Each number is 500 + 50 x the weight over its row's rms, rounded and kept within 0 to 999. Layers, rows and columns count from 0. Numbers have three digits each. The size before them is the row's rms in percent of the matrix's.

# up: layer 3 MLP up, 384x96, rms 0.149, rows 17-30, columns 0-95
# down: layer 3 MLP down (transposed), 384x96, rms 0.127, rows 17-30, columns 0-95
up17 096:478500393526530423463467491572410382489545581474544475538496415469531484561548561538572521472552497486498520521490554475545549460470449545459498527450459412511517598566437485432420440466469487475463448541495569513383536434516502436550513461518413535547502456445564495420517407488480458571
down17 083:504526577477440587534498601484575592482464417530460511530435507511526457446407411505477437479386446435492420475544503593467531501479606455516533465558485482438505396468470516485584544577515414427548582442452466487539486563476503532508484544527512468552465496481505485459426541574512493527
up18 100:469507535539516493478495547449501467450563517396428539403422529588522476455468465506441428525480521570464413433518543475564483492484594488503494541481551511475552422454487459515517528556470599522471447453453443491677460471491557489517469483502405581601520488572522465494522601541533483491
down18 099:449482506470604546504492493485569495406567510492452583563385464435557547479457552497604518439482488553474489395566537538540503546562498493526513489458536512580416541576555445550511490460479546579409481526409461494555455546566536525501492470520408557508436534483471465481425521574432545469
up19 103:484554500554509502372487461588490458548490458487505423502528451445535541545472452500441492521551546508481463495514554450467548570607502421519575511439526525458405608549484440502577425541520406503520493525519415537557492518483454507514489497539505469565562451612533531443492479660502529554
down19 102:535537460541462474612500453512431402491550418454432434465478512526495495435543482450509563522429520522581483512491540566508416527547579422600578496468500495532511501538573499474608500470481493500471466476414404512422481429514503505462494541521567513606501650528489502446496519530461439447
up20 085:528455472520435377451548507486507455482499522505557516475423500485585402529462513542559484485450388483420469555501489525550581449494483552412580464453519422580510558519577462564469493537446479480536522546467529516519499432524519437644537404499466431537481579461471521597550499523476554474
down20 090:515487397532569617575400579526457451451481445529489450503495486476441601498561474520439513479574468504545474478519512540547500592506493512591357425548387500462487484491394548505561557403477466515501450533544481450522482532442498499433510508494462561482485447456533474515446454560476499563
up21 115:547405492589485440469499460462496482531568538514522422514456476457558498474556522438512513508515584486366511488480452553469502563392420452480503439528470579568545538557472542448565401495458554472502531582580474499427501530488437438574548527389478465488493485408544545559513476508463467416
down21 111:592432459581454466532524536466593516562494516538613521496418425520519441531534540472511491504490533438476581591427531518577481467605451587450495438464486522493451554469491529529448552566628423470558577484521498553493522453495527571568445510395545517494451486547564569508508503470506519499
up22 098:491470532465595455448431573515517576467553527577521501527553447522454513550492489538441560571540416556451414485455566495489488560472534452495526516570491471562441531494499506519509471421468622505484583463641491488524591452526544530453542497474500452550501374530487498468423610491580483492
down22 095:551480528516456364570541534495537459461510449572510429517425528415485499517538445495455577542455535551460462531570427453567467558442518549471564504473550522427446608473554452482521499527419523534403467559599440523619540545494467451453527558499545521548496429466499480455493471504493594469
up23 079:459419521560402465568435508532482498535479513485419529453444498421444575504594462514436578454500423391498515417445565547492507452542472504453600524476490515503440596513496570454503524449542472410496478470499519453611557469491416440569457548447405446480534461477489513498473554519566517489
down23 087:450536433602514497592449563511466482470537501592470570458533471440456513441546505525542598467501390519566515451564555526421521421485443484492497481464596579493459541536471528500484445447439520606421494567517486506566568479482399462576540504453437460492485525539556484469575498584451480532
up24 088:513511520415466461448580464491479499573453497507479505542394477504428500484497530451589479490455555511580512580474520580547500485470510577492502443465533524396480603463397422508540487478494475544484594468508476609564494418462503364503540528587524471473437522457485478446512534541513544385
down24 092:427544464568422549493440554438449532490532486492484447503459516553469555532364446498487430512578466494464514528592528582549550505432617559515599437543505460549529498434462503461525612503517506486468425465482527430447548482456479425511572478512572437502478448467393515484458526551570523532
up25 111:430443615461561482509474579545505480513461547550482502473569491490520496547526495434467480538438435452512493580458449527525480571542477542462465548541553502507554483509398536464431547583435588485524609529435525464462525409471478505487454525458521513508484439468507522316505490384474560554
down25 108:526529429541468599472517439475468509442455458531465463484484515540493513548422404510534552466545500514556411546438474570486475435543568531555498465454511507497468501475373448480479478437450471488469442477466576517442515569531505600573601381546383528521480444391470434525511557486501532539
up26 086:492434522459505538475543553449487499506524532427580475601502508404496403490442484489449560525397528470519607565513489547502421562565512470433485458519515494499466546368552503479549398480516565550524485596567468544526531433417474461524414494554515478471478508416599446463472492449506459470
down26 085:461483503577463497515487501504534528625562502506574536430555490467467528492551531518551492473546510440489486507522486513508551522500355448533515448523518533559528490566450536523450564476547451470499603503529512519445537508507583552537495527531538431592518434378651420521565533553390570512
up27 112:554463552511456522510488559392410553496469508523528446498506454550521516468486504583412423500471594513527553445450481516628514581484500544523526484552469556521480544458468478600400488458390449445613511399458450547539490507453531535504449526509532417448452457462428573540543482529460521530
down27 106:436409525490517559516521596563531488527491553459559499530512620514462512472513467527520422479538437414418568475604455410446516478478498494568560516499546528488427557413536461567572491428521500492404449568500474465478475523505408526538502561547645427440471571520508492494483465512519463491
up28 103:354450521472370482524500457521420499554441500484498499516493538633547513513586488463474522470534537561509422520575563503539473505561514443509546480429413483510544548456462491458508469476507427434473526450499439515522524449537513575689481529489501448476500573542494444515476541550573480478
down28 092:547455486445454458577540459553496569491426583441492423453543546566597409530483456507594442496571529528420478449539540559558527450433476412486465518585521541442485491462614496483481467457496527497420513481498563557452392527490510500488460477494507549556535453532537586538398468516535422488
up29 098:445463514453498507515504460487403547464583611515446477474441578443559493493537500469558513501473490520502518468399452532569548479554492525620614497578486463529556642532536436598471515526494503543571442426536529477520526485434517468542546433544486539488571500527496457593525437516465561433
down29 103:580504414463501573459386437499631466476498491419474538507521487503439523465467465413503545551569471528472492506476524564571479507441495528554521521501493497571508435534531457508572441587501545476563512541509466457445524580527566539414519596420574564412528489467473532502632534566500466504
up30 088:501496531477527424476483461424455536530590552537450368540454450462524444519472560503512483494436569482404465579521372489474470470421522410572573465475408570623428463550514444478529561479515537445501504516533525494572577488493531469456462534405544505537480541499496477544476573480499473441
down30 094:511488581475510524463568427524540565545557505436520532474490472588462543538511566568449483483596500483552504497543540490493537444430555574553544509539649510497622481478477471487412484524496525431539538450530515511403498504473469588518632527463508513546489500522395605520532585491549522471